{
  "d_model": 576,
  "n_kv_head": 6,
  "d_mlp": 2304,
  "activation": "tanh_gelu",
  "norm": "layernorm",
  "attn_scale": 0.102,
  "init_std_qkv": 0.0229,
  "init_std_up": 0.0229,
  "init_std_down": 0.00244,
  "beta1": 0.9,
  "lr_head": 0.0101,
  "warmup_steps": 578,
  "seq_len": 1024,
  "doc_mask": true
}
Each number is 50 + 12 x the weight over its row's rms, rounded and kept within 0 to 99. Layers, rows and columns count from 0. The size before them is the row's rms in percent of the matrix's.

# up: layer 6 MLP up, 2304x576, rms 0.0343, rows 1414-1435, columns 72-143
# down: layer 6 MLP down (transposed), 2304x576, rms 0.0325, rows 1414-1435, columns 72-143
up1414 110:64 55 30 41 48 43 45 51 47 44 65 46 50 59 30 44 49 69 55 61 49 50 64 53 48 48 39 59 50 25 27 71 62 53 66 47 56 36 33 53 42 52 56 77 56 59 74 48 65 23 43 55 75 31 48 61 55 48 41 30 42 30 52 42 59 58 50 53 27 62 56 42
down1414 126:72 54 65 48 41 71 49 42 42 50 53 78 60 36 52 46 44 49 57 43 38 49 51 61 57 44 31 40 60 42 28 62 49 35 67 53 51 44 54 52 44 45 53 48 69 52 41 64 61 38 57 75 54 49 45 58 54 49 71 50 21 71 48 42 65 73 51 46 36 52 59 49
up1415 096:60 53 37 51 58 58 63 57 43 61 52 44 51 46 57 47 66 68 42 69 49 81 47 41 36 55 51 56 63 40 43 74 50 39 52 23 53 46 55 42 50 43 56 58 43 44 45 44 32 58 61 54 41 56 82 36 45 73 70 42 55 51 52 61 52 38 49 39 32 53 81 56
down1415 099:58 51 55 52 52 63 50 46 40 51 64 63 53 52 45 61 58 68 50 62 63 44 36 52 41 48 35 36 49 49 27 31 61 62 43 49 44 66 36 51 57 27 42 55 45 34 40 48 56 52 47 51 45 56 42 55 62 49 56 39 50 38 42 34 42 40 47 63 48 42 65 55
up1416 111:42 55 44 30 52 48 32 65 39 48 37 51 59 51 53 66 59 32 54 66 53 38 43 31 50 41 69 61 53 59 49 35 41 42 64 21 51 47 43 42 52 46 34 69 57 49 33 44 57 18 51 51 54 41 54 51 57 55 38 46 52 54 41 44 58 45 43 40 47 64 59 63
down1416 111:50 30 39 64 51 56 42 74 35 79 53 28 55 69 62 47 48 61 59 58 43 52 61 60 65 53 58 63 44 59 47 34 47 44 21 32 54 50 42 37 53 32 33 49 48 57 55 45 51 67 58 41 67 41 53 30 56 66 52 46 40 54 43 54 36 52 22 54 68 51 58 54
up1417 097:65 66 55 70 53 50 45 50 75 58 48 61 60 42 47 52 63 31 37 62 46 55 37 41 46 70 47 59 43 47 42 42 42 43 38 60 43 55 49 62 51 55 39 66 42 54 41 65 55 17 24 60 47 48 56 64 63 40 58 38 53 46 55 52 57 60 40 27 33 49 39 59
down1417 092:29 32 51 44 60 50 34 45 26 39 22 50 25 52 61 69 49 55 45 81 51 59 40 54 50 48 47 56 72 59 32 57 54 65 56 49 55 41 62 32 57 46 69 41 49 62 60 44 61 47 42 24 32 39 47 34 55 72 47 44 43 56 35 51 52 47 61 68 51 27 43 41
up1418 102:43 27 72 58 50 60 61 52 53 39 37 35 47 35 66 63 56 60 53 47 41 46 57 53 33 43 70 63 30 56 37 51 54 44 41 44 54 36 53 57 55 60 38 63 45 46 57 33 42 40 40 41 67 54 34 42 60 42 53 40 51 39 54 49 66 48 24 37 29 57 41 50
down1418 105:56 34 52 42 40 53 44 51 50 64 40 48 54 49 59 46 45 58 44 51 51 28 40 38 33 39 43 58 48 57 38 56 40 46 42 42 61 39 15 40 60 67 56 59 46 57 41 33 39 43 45 56 69 59 50 43 47 60 57 71 42 72 38 53 71 57 51 33 32 37 58 46
up1419 099:44 53 43 23 32 39 46 47 59 49 54 43 48 43 61 62 43 56 24 51 65 43 43 46 21 53 47 62 24 35 39 39 46 62 47 44 30 64 44 69 58 79 74 52 51 67 42 53 55 62 69 63 34 44 32 58 50 41 47 32 46 51 56 59 67 66 25 54 55 63 35 63
down1419 096:59 44 38 27 39 46 59 59 51 49 47 32 47 48 45 51 53 37 57 39 52 44 54 54 54 72 13 56 54 32 56 38 39 48 57 46 53 28 40 39 56 51 40 57 43 59 53 55 73 60 57 52 48 43 67 63 56 58 46 62 48 48 59 61 44 37 41 58 41 57 58 76
up1420 103:73 42 63 62 57 50 47 31 55 51 72 48 39 47 45 64 46 30 54 58 26 50 48 38 49 35 54 40 39 36 65 61 56 47 60 33 54 26 34 53 66 61 52 60 42 67 57 56 55 55 57 57 45 58 46 67 55 51 52 58 45 62 55 39 49 27 40 41 69 26 28 44
down1420 099:48 32 79 54 42 39 50 46 40 53 48 54 55 46 68 51 38 58 62 41 47 36 31 55 57 53 37 35 41 37 55 66 57 63 51 47 35 63 57 34 55 38 53 68 62 61 60 65 45 75 61 38 75 53 56 48 67 46 38 44 60 28 44 54 57 33 42 65 57 44 48 49
up1421 102:50 37 41 43 53 31 48 31 48 55 28 71 32 58 41 42 41 54 30 27 66 63 55 40 50 37 42 46 44 56 46 66 49 55 20 49 44 43 54 52 37 66 66 61 51 50 61 56 50 58 45 39 28 61 39 54 48 38 54 40 50 51 62 51 66 44 52 43 51 73 47 49
down1421 098:68 51 56 51 45 53 42 85 54 49 51 72 65 54 50 58 33 15 49 37 64 55 48 44 43 61 55 60 46 40 22 34 40 61 43 48 65 19 57 50 39 47 34 58 46 50 76 68 64 50 42 47 57 65 64 52 61 61 29 34 37 51 48 43 35 62 56 52 70 45 68 55
up1422 085:46 30 44 57 54 54 52 61 52 50 68 62 49 43 64 62 51 29 38 60 66 67 74 49 47 70 57 65 35 52 58 58 61 53 43 59 41 39 61 59 43 55 48 43 51 38 31 57 58 48 26 34 42 41 33 72 46 42 54 53 44 79 42 66 41 48 63 46 50 50 15 57
down1422 085:56 72 49 40 62 58 32 62 48 40 36 53 56 62 49 39 53 63 67 43 45 59 38 62 55 26 41 48 64 41 49 40 52 61 49 48 36 58 55 41 55 40 61 38 10 55 47 48 54 71 65 57 49 54 45 59 31 65 57 55 48 46 57 34 54 57 51 47 71 42 73 51
up1423 093:64 36 48 35 67 49 64 33 25 43 54 48 49 59 46 48 44 45 25 55 42 49 68 44 51 52 50 57 27 54 33 52 59 58 45 27 36 53 55 39 50 55 51 51 42 43 57 55 48 45 40 53 53 61 47 48 58 41 66 47 33 40 84 53 68 54 42 56 66 59 71 35
down1423 093:32 45 57 43 69 70 62 44 39 58 60 50 43 52 32 67 65 67 30 55 71 35 52 67 40 40 50 53 33 32 53 68 71 43 40 62 48 30 20 54 54 33 08 49 47 61 55 55 57 45 59 60 59 47 46 56 54 36 39 30 37 70 34 52 33 42 51 50 49 51 49 57
up1424 098:63 50 37 30 50 58 59 54 46 78 41 28 54 27 65 53 66 57 45 44 27 32 74 31 48 50 71 47 67 38 46 64 61 59 58 39 15 67 47 69 39 27 37 50 35 62 50 56 67 39 51 61 28 56 50 45 28 49 58 76 35 52 52 48 51 60 61 45 49 53 51 56
down1424 102:52 48 60 57 35 50 61 37 24 57 49 37 41 56 30 52 60 42 63 52 53 51 47 48 64 54 73 57 39 60 60 52 45 37 40 62 64 43 40 48 41 65 65 43 44 44 66 36 59 42 23 51 40 68 60 63 46 65 55 67 39 51 69 50 35 49 68 55 41 31 48 54
up1425 109:70 49 52 29 60 55 44 38 55 46 60 34 40 56 51 75 47 57 66 68 39 51 74 34 71 20 39 42 56 50 48 38 35 53 64 39 30 63 36 52 58 53 58 54 46 72 34 48 73 44 44 49 28 68 35 55 60 43 61 57 41 31 51 53 59 48 46 46 49 72 42 64
down1425 102:54 50 46 56 57 40 79 72 66 40 67 40 40 50 54 50 58 52 49 61 69 55 49 38 37 46 70 56 42 51 55 38 65 46 57 54 55 69 47 65 47 56 34 57 62 36 48 32 48 69 60 46 49 49 49 40 59 35 54 46 61 51 33 66 53 43 75 29 38 57 55 22
up1426 095:51 38 33 58 46 54 53 48 65 55 46 56 54 57 34 48 67 34 64 53 58 58 49 69 45 44 40 47 49 55 38 65 60 58 46 53 60 54 55 58 44 59 53 62 42 74 37 47 27 46 41 60 49 45 52 55 80 50 56 44 42 61 48 67 68 50 45 50 38 44 22 52
down1426 104:36 51 35 61 50 65 39 49 51 26 64 29 43 57 68 51 45 49 35 50 41 74 62 58 34 54 58 55 36 47 56 28 38 61 49 32 39 37 56 54 67 52 52 44 70 61 44 77 52 39 44 45 58 53 53 56 74 42 58 43 64 58 44 55 58 36 51 41 53 59 46 68
up1427 097:41 62 43 35 68 61 38 32 52 54 73 50 44 44 47 41 65 56 57 62 14 55 73 65 17 45 61 51 49 45 30 52 45 47 65 60 31 49 68 50 41 31 64 37 50 52 45 45 62 64 43 54 27 65 50 52 40 41 54 43 23 33 58 44 81 39 40 35 54 73 56 44
down1427 105:48 62 37 42 70 65 62 52 43 52 55 21 54 67 58 50 46 48 84 48 35 45 52 53 37 65 52 51 55 35 32 45 56 53 68 36 61 50 51 31 57 44 61 53 29 53 47 56 82 41 64 54 39 50 54 43 69 57 68 44 53 43 28 22 61 57 56 25 47 43 43 33
up1428 100:48 51 56 20 53 40 55 38 51 42 81 21 67 44 49 59 43 65 45 74 50 46 44 51 35 40 61 60 73 27 30 46 60 39 48 59 51 45 33 43 59 34 46 52 51 48 60 32 39 42 48 32 44 38 52 79 67 65 46 49 50 51 59 35 36 54 27 51 61 37 62 49
down1428 093:79 27 58 70 45 45 31 52 63 38 29 59 42 39 78 44 43 45 36 35 62 51 37 71 43 39 23 43 49 41 53 73 75 58 38 38 46 57 54 66 40 51 34 44 63 48 35 54 50 48 38 51 50 51 63 62 42 44 40 63 49 46 41 35 71 74 60 34 25 54 43 64
up1429 094:44 63 54 38 44 53 34 24 58 67 61 51 59 24 47 58 63 66 62 42 42 48 40 45 29 46 50 68 57 56 41 50 42 40 29 52 33 65 45 36 33 42 67 64 41 43 49 50 47 46 78 58 46 69 50 52 60 64 43 64 55 61 34 41 57 71 59 51 31 67 49 67
down1429 100:46 38 38 26 60 59 59 59 53 35 24 69 38 61 38 56 56 41 56 42 67 44 53 63 59 52 26 70 34 42 43 54 66 38 43 52 43 47 56 60 51 47 47 54 27 51 47 53 52 62 39 56 43 48 51 52 32 31 38 41 53 43 43 45 47 49 51 50 60 58 56 34
up1430 096:53 62 25 53 47 34 39 67 55 55 56 59 35 53 39 69 56 38 52 60 33 39 59 28 54 56 48 38 50 63 51 55 34 50 54 65 54 49 46 53 36 74 57 60 63 48 47 37 53 56 40 35 35 39 62 47 42 49 60 47 64 51 54 75 65 55 56 43 55 28 45 49
down1430 098:37 32 58 44 35 35 50 61 34 46 48 50 43 56 64 60 54 36 43 51 55 34 34 53 22 67 67 50 35 58 42 59 55 42 65 78 63 60 50 47 60 49 59 35 44 61 43 44 45 53 47 65 48 49 59 53 56 78 55 39 57 57 48 28 49 37 70 53 47 48 76 68
up1431 099:73 69 37 42 54 52 44 67 39 51 39 65 47 66 38 55 52 43 36 50 32 63 42 42 34 44 50 49 77 39 42 71 54 39 56 62 43 52 67 62 60 42 47 44 57 58 79 37 45 58 38 23 64 45 45 55 32 60 48 59 47 62 62 34 72 46 55 45 54 60 40 57
down1431 100:65 53 59 58 42 41 58 46 41 58 63 40 35 50 61 38 31 32 75 64 35 48 40 56 56 61 54 61 65 47 54 29 45 72 36 61 50 17 64 53 57 36 56 39 55 47 49 57 60 66 58 48 29 16 40 61 57 60 38 40 30 43 52 38 66 53 52 44 36 56 42 49
up1432 090:53 48 32 49 39 53 42 49 50 41 69 52 49 69 45 71 63 58 20 42 31 73 41 55 30 47 50 61 69 63 43 74 48 48 70 33 51 36 38 36 39 60 38 59 74 49 57 31 59 22 82 43 21 53 60 67 41 48 63 51 53 10 49 77 51 43 58 54 42 66 48 57
down1432 095:33 40 34 23 44 46 49 74 32 54 55 32 46 47 37 49 44 64 65 66 63 48 37 57 42 45 56 50 26 58 37 47 53 61 46 52 40 58 53 58 57 54 70 51 22 53 24 53 51 37 43 47 56 45 64 49 53 65 32 50 60 70 57 34 57 60 48 46 39 58 44 29
up1433 096:38 69 41 55 49 31 50 37 61 63 39 61 54 30 60 51 28 45 18 63 50 52 47 47 60 60 45 48 55 64 63 50 38 24 48 14 50 64 36 40 39 49 64 54 52 49 30 64 29 46 47 62 52 47 49 64 60 41 60 49 56 56 68 46 51 38 59 53 52 51 48 39
down1433 094:63 33 46 49 69 65 64 51 39 54 23 40 57 56 43 39 43 39 66 61 38 26 47 50 53 42 37 61 57 43 43 40 57 70 46 48 49 22 41 29 58 49 36 29 58 59 40 38 58 53 36 38 54 44 51 53 58 62 68 56 51 29 59 53 70 58 39 47 38 37 60 29
up1434 108:48 50 57 41 45 51 55 55 58 49 56 62 33 59 46 62 58 40 42 46 62 43 58 51 36 53 53 45 45 65 34 60 53 25 35 42 60 59 50 61 39 34 65 52 39 52 44 46 56 60 46 57 50 42 47 82 52 34 57 53 42 12 46 50 56 58 49 53 47 64 62 54
down1434 112:27 45 46 56 31 61 51 64 50 35 64 58 65 38 65 42 53 58 37 28 58 69 32 64 44 68 54 62 57 52 30 46 43 51 78 58 52 10 59 39 61 53 35 53 52 36 53 53 26 56 29 65 59 61 32 54 51 50 47 44 54 56 55 55 46 57 42 73 45 51 51 54
up1435 100:47 37 49 44 75 32 44 78 60 56 57 43 69 47 57 34 60 63 24 43 61 53 51 36 32 65 61 61 42 43 37 56 37 43 54 58 56 34 29 41 52 29 61 56 61 37 60 60 40 49 48 54 61 62 66 58 51 52 60 53 40 47 56 48 52 64 66 27 56 57 65 67
down1435 094:55 55 48 45 42 50 62 42 58 57 48 56 46 28 39 46 41 49 49 58 70 51 70 43 55 54 42 47 68 71 65 59 27 27 59 44 50 57 53 38 59 78 43 37 44 54 50 44 46 66 31 50 38 43 57 52 50 51 28 65 75 47 70 61 44 30 46 54 53 44 60 65